config.yaml
num_hidden_layers: 24
hidden_size: 128
num_attention_heads: 4
num_key_value_heads: 4
head_dim: 32
intermediate_size: 320
vocab_size: 4096
hidden_act: "swiglu"
norm: "rmsnorm"
norm_place: "pre"
norm_eps: 1e-05
positions: "rope"
rope_theta: 10000.0
rope_fraction: 1.0
qk_norm: false
attn_scale: 0.177
bias: "none"
tie_word_embeddings: false
parallel_block: false
init: "uniform"
init_std_qkv: 0.0442
init_std_o: 0.0442
init_std_up: 0.0442
init_std_down: 0.0
optimizer: "soap_variant"
learning_rate: 0.00702
beta1: 0.95
beta2: 0.95
weight_decay: 0.047
lr_head: 0.00593
max_grad_norm: 2.0
warmup_steps: 200
schedule: "wsd"
decay_fraction: 0.874
decay_shape: "pow"
final_lr_fraction: 0.05
batch_tokens: 32768
max_seq_len: 256
doc_mask: false
z_loss: 1e-05
train_tokens: 159000000
max_steps: 4853
dataset: "wikipedia_en"
Each number is 500 + 40 x the weight over its row's rms, rounded and kept within 0 to 999. Layers, rows and columns count from 0. Numbers have three digits each. The size before them is the row's rms in percent of the matrix's.

# layer 19 MLP down (transposed), 320x128, rms 0.224, rows 88-104, columns 0-127
098:464496465553476491499538493522547493471412513498555504507482499551502567494522439618444529499548496537519444430498564475418551541510478445540484480482466490480533491480527537506489522563484400436472543503513498523533468488563506435487518464571493496558458535517524563491524455515489453594545564491531458529498571483552472448445503529509456485448502503495573563502526562542491551495513
101:515436494526490538478510461439545488532438490543508477517570563358448486523487491550474511442419522509527420496522536431497494459464485454578498491509506438439462462538550525571527418513515484467500513516583522484498455527550484451441510553511486498530414506508490488491493505457460411523585504524512541490435546494458536483478549529530486431499503502462500510509521524468480430519487
094:532544485474487467484454539540532479477584531551470451423497474511555497456482545507489478498503544430464522515486460475548508499471490521453489533478487471471447490522503490496426509480507521576497470454526486539560501621451494445539512488506442502526426515564506524546580459495471476455512470534451522500599519450540474471456443457557424533544507523429536452476509484583580537553516
097:473429488523455475559499578537442468477471468498511502510472428444498412491485538585468461482487439473513474477504505538546474470503492552449441481488499528593551460486492534489453481477484453527496567503468473420469517420456522449498490516563492449533406511488592484512484451548495477472528487548518481561472443474481468498560508497463433549486558486492465607459533508447501473501534
103:538482532576474590533512535444494453470557519507513556539536495464469490516566454543495497468479496553454568444505557474479469452490418593466467495525517518542544496463505558465558530545476505611489542501437476464535525495428526545497541527503539453473508490391550494549462493441524514488534500504568505483469474505557518499451453484493508508487549467547528542482464450455501426446540
109:501518520521457439519543484550492566472519512481507530449547507557457495601496518470480487462517473566476517470536478461538596475504535484553524462512561519562480467467468563496514501410483485443455553543525480507498514480458542533502514519487518493402510489445448446516502504406483523405463515520505477546603446507521517572510482458530423494513424463485486462483541541505411490521528
104:457455616521520508506463547480510497542511519512439501509521442484496489485520528514533497397541611491552488524439519490563547447502550506500560498498473499578553512540542542496493542486484472596521506532469455485540531514443492473469526503511475477484513547501420483481498538547504509490485518481493540534509508441524566562363506494540578466518501553468546472446545447490439557512535
106:478501482524514503484477521522526424480445547498535540531564468477501496480536466491548515497542484492510437461523599438451415522499441513468479463496506449581521480492455513534456523596454526487476565497479461495490537522547503515488457547442538501435450524542519455508516515558412457573517492394521429468517465550480522417524520472484490458463495506517462517573485513424459456568486
096:500463503548519530519410515460414552575438462490523577626495537572526503510528511462529511527478498451516452457507485472548536515489483534476454468522524519540492483494502440472553492455486499494486484422499492471500493567523490530410565568482547521450507422547459509562456437402546507441466424550506542532509516473501495461486512507468476490465497513494473504597466484491445506509512
096:475556570490574427487516457487510543482524557497483480516465448514582510546484525563457484503545474533464568533490477515538532428445510568514493481507517512475446502500476462451537541465482529497463448577490515449443485495492520531570491513493471449480517443473596512496466434416504521388495488477510449439496517538520467459515505534483549415456457469463507515513464577487476432508575
100:505542486482484496587554493498487452470488603578455480531643511525460596536531469576443567493512486505521545522454470486468482501498444530483561444477471532526498462520509461476545488487471548535513529567512488498465519544476450483575558537513539517451571503434497485418494506491506500524513514473558511501511445491455512480545506531481445555485540539575525473474512428491554469478527
100:509515520465514533393524508480546484509498540533478459463452541540548447520525547504532477504502469510502492528530546507538445517457519471497505574437475510514506441436421523503477538548519566509425502501471427511498594525499560539535415450463549484458503526436478515519549518487425486523458458480470459562555457516542448540484427505485476474418460565505588531503462526482444506519564
101:545493474513500421505461578460460499524563522562490482533440462494483527495579569496495448379493452534474482519542524499472484419519525459546535501563511539540483535431536502533471447469507543468480422482465512488461498507594510514477415506490505499508544500448452497526486409529494440457504529470531505535501564560494564505525506456500440496558448455506464545508490532577455515461459
101:493483528481508441532475491497572490505575493487482521437507497496495544550522552550486513464546526519375530560513451408493450468525543453520502506490530443450501485494454534519572409552495541506528485481591510474484583566540437456566466552576479465486516443570505483421500488475485461517485460503520542465521543505481489494532549502467502556558467529464541448477483470512436546523481
097:469385427491509509538510499427558550451474474503583511478501607500465495500475516507471501539504530474479514545522447532468481468411402507555483481507483532562602508478556504479486463555516512500583499513546517509491509536538461453479530515521534460523450539500555479543485476492463511472540495508545428485542519401438555491552498500485513531469576491464580484504549500488455455467492
100:439510561487491581566536472486485504524565530492468463495602507503609514540462462496492503504536486595467501481509450494472521462508542483434522506446496474492507429493502458546512442468527566522488509509474448528462506439533531518465492537564513465520484444537503469340449513505518488495464501464482471395508514471436525523520491509547565555502506520530472532456541432467477465528499
096:586496559432474435499526620518551483460513540481523496551480568469478501494467523505564451534486449500481498454500435551513529535496484580477469533508490488489575492518501454558530526540509435476463517542508511480451555510445425486466479526501458462473548549491521484501570507500477587529490469519487516437565539506506579471499540540468403482575443466547457474550496502511461566498488
# layer 19 MLP gate, 320x128, rms 0.217, rows 89-105, columns 0-127
095:563426522494457472462631487515479538536556534473484527464554482511537560461479482522529536473554500539526442545533586494463542509528535485516453471473509515543645463496496535492450522491493534498454520476560503569481451491504443478473456571491550519468510520456466458512574431537565461527508517570492473449469508511474509495514570501421533466496545553515531465475463515521510515481548
097:559512501477583523539486442503528452452532469410489487509509513445494450573514552499522550505522498538486492612454531547519577511461533488441538469524506445393501484516460494532487484521460509469434483549452485492515556493485505523494491521466487547514503513495465580572517481460441563505539488529508493497538506497471579556418468491445496540535507455506530500499446539495446446374496
097:482424501564577494495433483482461502532463485460480409482506494549496588504506533473472457527536462491540480483514522565474444499371509545503463477505522423518486511447520491542529564492521543515526575540544517470514485545549521509463527568497527536452507496572511556526511557545539480502557517447566396524485529493544474543506553568504566525504487547411508532470491488531489501495468
099:471494510469413509507512515561476521540471511507481577516623494557474485526464527530526479508474539476472492486515541517577600484488476492537524528557448534491508536532519549501488502559478522523462474498449501539467488492464489495560462516507506578536429385506511456431494492444526528594562465556438483459566524456464491519514533537499544509562488498462515550524533523498536477518385
109:504516458534555543538522569485518472522505500467453515484441483496489465474506511505555476520538431527465477499397508469472520477475567463533542528540477520522450510434442506486515456547540491512522514531520412502418481546445460511476489504549490537523474485520504501457558507523488464512510462490564434519394477509525419483519466442577475590519481427403606496486519456480527477435522
106:492486634548514387555456482537455506511562503519455490438506429560452467540525474494508463572517530552488528454483557485520469473454487455413516484551547476463534506572482446507513478535460523537517483513502535528485498469508485516481468515554452529516481445521441464462538487450502598506556487522551452478475495441517466543471475487440509466528493497465513490531499493519550558539615
110:493453475500470534507505518506463477474526422525500514515482537464437543502540440534532435444501551471490439504504480482472476464495529492522502483527498492428445549495530483468459432460530519503479454423440540512558542436540441577481454483539491500520560356460557492537492507480488474513438530490519426522440580477484501515494509531500504447494454449518564482485503575419573556482449
095:527511461578512451499559508480526493384524464467470494405464504592465443460514545516515515441513466471474524499489483466554481481508525586455528514485514521452456472542508516556503507509471481547579549483562494547466496461465500456594513524468470462417520482460464515569581527548483550553455587527543519473470473482520525503479482529537487509461539525482476436418534461463519525530522
094:455554497555440532456485436493498435469459446498422513541444399460457554526464528494536500447588491501500507539465450534477511505407475528376501481447471532574443558538559515522447477494451528535513526551491533468480459546561472507474478493498509534478498473459470560543489544501530540475527535504515534511485493498433487522555523510462469419534545486526513471478488455459480410499490
098:541421527505446506422447501542468454423443512458553520514469460468484474511477540461506434541526494504527450507552492525558510546427433502527488552505552510504454463520507478519469528479476494435429515514458527473500479485529496451523559576498588526489475523500467493404480539476498500503525556526511429445518529480453527535462509524488512606449515498514586490448522467590415466526525
103:511516595525599478466503502495475491506467458529526529528517444554534446471519520498490499511518540497514480547494409481556485527520476547485521552511489500497523478517495434510481491478575564396498530527549510460565501458522504574513517556491499485448512534543504550486528529498421522587493394573460441570519448429495514462503512453493548469498455476500508544497435444434463538567525
099:491494528536512530535503495530488542472498528486444513484474481525459495488509546565585575474520428564502526481415462510529480453472525513437494495506444480511526509538435493495533457562460487483462513530476445486493496563424507456557469575452498525494507412501585519507478469488529508555530448543550567456463463509448499404559471495544495511565460415512543460573429523508556457508522
104:562502481513540464425520544567491508479480542556541453472526452581498491514411517512486528442483557492406562501460473415466452475473488471500480539461591468536508477480498477564525451499502458538529450533581499462491493486446442510511543572539452426483491523405494447489515501413456477411521481463491528469478540504491526493522501512476472443529470504484433499423499457508492533516508
107:414496513469523416437502441522537435513479470555476497509501471542466526501571503422475516432528531487503447391545526473452501522372445507536498521512464527505475491486535501468460491448469494498538463536488470526480545517564539465516550521500602501494490416425475475489500457519495519497490469499474511493463590453513520507539459497531475507479547535546536525478494464538527421496605
106:549504521437487536494525413495478490474472421481506540494559487491471436457486530432583516528545488423504470497541477491562502547485591445442496429517488457455516514481540477554574481486532511496515539506456481481488484456492439461528538504529481582434410478480535531522526469456437425524514491502597489502407479436478500477525522508513472439465468501429506433532497532498532535501460
097:480554521428522492505581450474562522487488446511539522420442493533460588498546508454545501447518554498564487543534505536509483466489468503511507461548557527376398487518489514550475456492526469468572455475472554508569459469528515523485499500513462521409458518482547481547513525451494477487485457492531482478542495506516507494500580549496534536495508447571429519478467484495439493405455
096:460560479513478472522535525508580514521576499620507474524460468508476551528495498458526397464506486504472472532458557605480509471441471479527465475505531472546499475499528421509503498493462448486488524549495431481466468501499466478480523474515534490478534472435582546489476546521505497402546487482478506472421557488528514509546559511552451495519456485485531504499514459417532570388547
# layer 19 MLP up, 320x128, rms 0.225, rows 89-105, columns 0-127
097:535481437518508536529463522522501462514454562476485455501514519444488475516511522450539514508545496470497513499586590516476567489503486478539531480545546475427449430524469496544509486542476501493467534557556421443422472509480480554501487531433435477488487462491402434441463528477497502456515451507507481518482445492463625453466516542481485456485565518511527429448513532590488460554530
100:494431452470500500505508514532526408494488487521496468490519521550504541576499510486431478472458433529533468512471432591502481534415469446460556494491498504537515521505502517518465542525525536502492546389459537545539571546523533500477500546475460486494483461403473540557482520429499515478514436399500472507557486558494448499566531512463552533515545402485434552496479518476511531446508
097:481503465517365524565483482492531489521525525477548450493546530454479471470513478489460464472507466490525514500522520477472510458561425442470554494508468520471519464533481557449511517471478474396538506559498567524432505515489511482466488474425545513488543523495482469473483435448490473446506487492513516532555460431449510561462502379459471495488512442494465462540454413477562458598461
101:484489449532443443460420510469486485500519531479564487459521535468502440519462507428455547535543444517596464521552589471542463518472525495492473543564502559473451521556500495486530449508452520524468532477591508482445490533506607593506555530521513526459417466450488527508533446478495477496481505516509505442512459543469462450467525470461520495515485498456570470439481404504513555517517
112:523522473538538522490510487504505414455489439500534563512500482475566482511504549486459503513513477519530450494448520465466484510457575518515527434499480502494536446504550541461507484471514575541516550445425449504476503502375421498588531499502485504531548511478443504498564536496507495423451438448532440506535450431551479538582569469464563479449464461505438526522543485531470468537448
109:478501497520485490496524455521502507532505500425479542542430417479480418448532480481496477428505500506488520544539495516573479522493516492453507525448461499482500482492518429495499520491482476488448524461421495463546603547577492537506498421452478542496438464472548470502599516467443467593452457494502398450541504483503522481418547506524501385462475497489494497506445504565505458502461
110:499459439501518506458493485515427496548482541503447456472500535564554516492514523495526478463548555463507499559547551548508501440493396457454481489608472553537545520566526509543518532461476508505491526433440538495455491493449433549490464513518564491522560502545532478542491536511511495510535472578562597470484480504470479501519404509535468546529563543486470490488550457514534502614520
091:563481404594506527481545427518528442471521448526487469436518527521446507463479538443469549539487469519483548397499542519461455499472478575568524448521487508422545531562478473467499545496518518528513506483542508571455622484458510473501587512498502477471480529478501485525534465570491494521493564500495462463434505468458487401500503551541547509537481489468500466500544438501512532481474
103:490492474506478436481535553422496505583532530530478480526486430513518508508512493471551496528488468489493542413394521550538458446533496486551403461505487528476551567515472488534487524493469524432468502505503489525453546456510552438491470472549527576497390481514551437525506523420481527487495471503430483527464470478540444589466480518495475492453437442562463477549488492508498471526422
099:474448467490547467553497412544534472494449457504479549472572561444435559460427477445473467506523508484435457522486496510505531471505464469450514522536447554559526485548492445512474502508408426558488537503486453512494562600496501453471528492530581482433509542490540466397564509519474475448548523504478490520475517478509585496477550521519468514553500558509515469533457548492496448475517
102:436536495465507542513558486539454445458500482480526564449546455547514542496546535503415474444510448544465540498527488387556513503511526550484510512558570484500552477496559508486486537483473485476467579519484507483517502479461518448451534510581491525512478523446472487487563451467424533471496438520509490504516538549467622463488534461509448556551486447486517481493436420421479547489527
106:553423462459556529519566520456439525572430500510479471472491496513525549476438477507461495447468491421470530497465517442578478468498504495494507512470509552535525400454537541523458483453517530539561533463476504489528464556513555461510432580505544490506510474511442491531554509522472455403463461541415541528523542504477453495504500497449517507492428481503502497443537509528591525417452
100:522507516500397528529477545563471595490527457493504500543441441454497467459484458531521534453448518551499522506585502532531484540449507475477480438517406506538457485514579463501500533475534585432474490574451546509498469471471537558390465505449516552524560546528563538450490491560507494463483512478480475494463430523536476555475505441518462503489505534544597506488510507495515471495528
097:443483523542461516493444472465552465498530478556515503502525507522505491492418551531495497523547502523493580547431536523459554538426508535471436504506485551468459543481516513524480523435434508475469476558493536501498491511478499462532486546447432524520473545504496468471489549567520498424467511426488464441500601441460499527527442551512418552525557519489570518514418461563410494541447
099:482496496459567433543431493616520540444565517476564487511523526468569453490489545525453571500518488518496504564432506534533489463495499510502565494408452490512473497484480570530609531455504528513405498492557484468488416477461512454491441504510496504459508536532491440470495512483483523544476521442483432484532493446576530473465507450581542519510520488486544562530522524509497503444455
098:592482529515439429499502517437413612506436519490491436456490536520449458438434588530479497473500492469498485462503530490539438511449453438572515506445523501551450505513552545472485551538530478552505507538424506467530553476572497543503488507490544511478440515492554529515517527488427493443489503469441584502498510465511522529503542561484529489545460487566485453527519451466482531447490
095:540502532562457494453435513436519481512466526505489474486458514520486473494485497581546520491562511494479503502451544481489569531525474453495458495486500481490555493509438441545439492565504501443499473510522554434447513517531451514427509491599506505491544540431521419507546409506462553495459464399553526472477466501495535539518505403526560427523462502461519498498487551471467614482529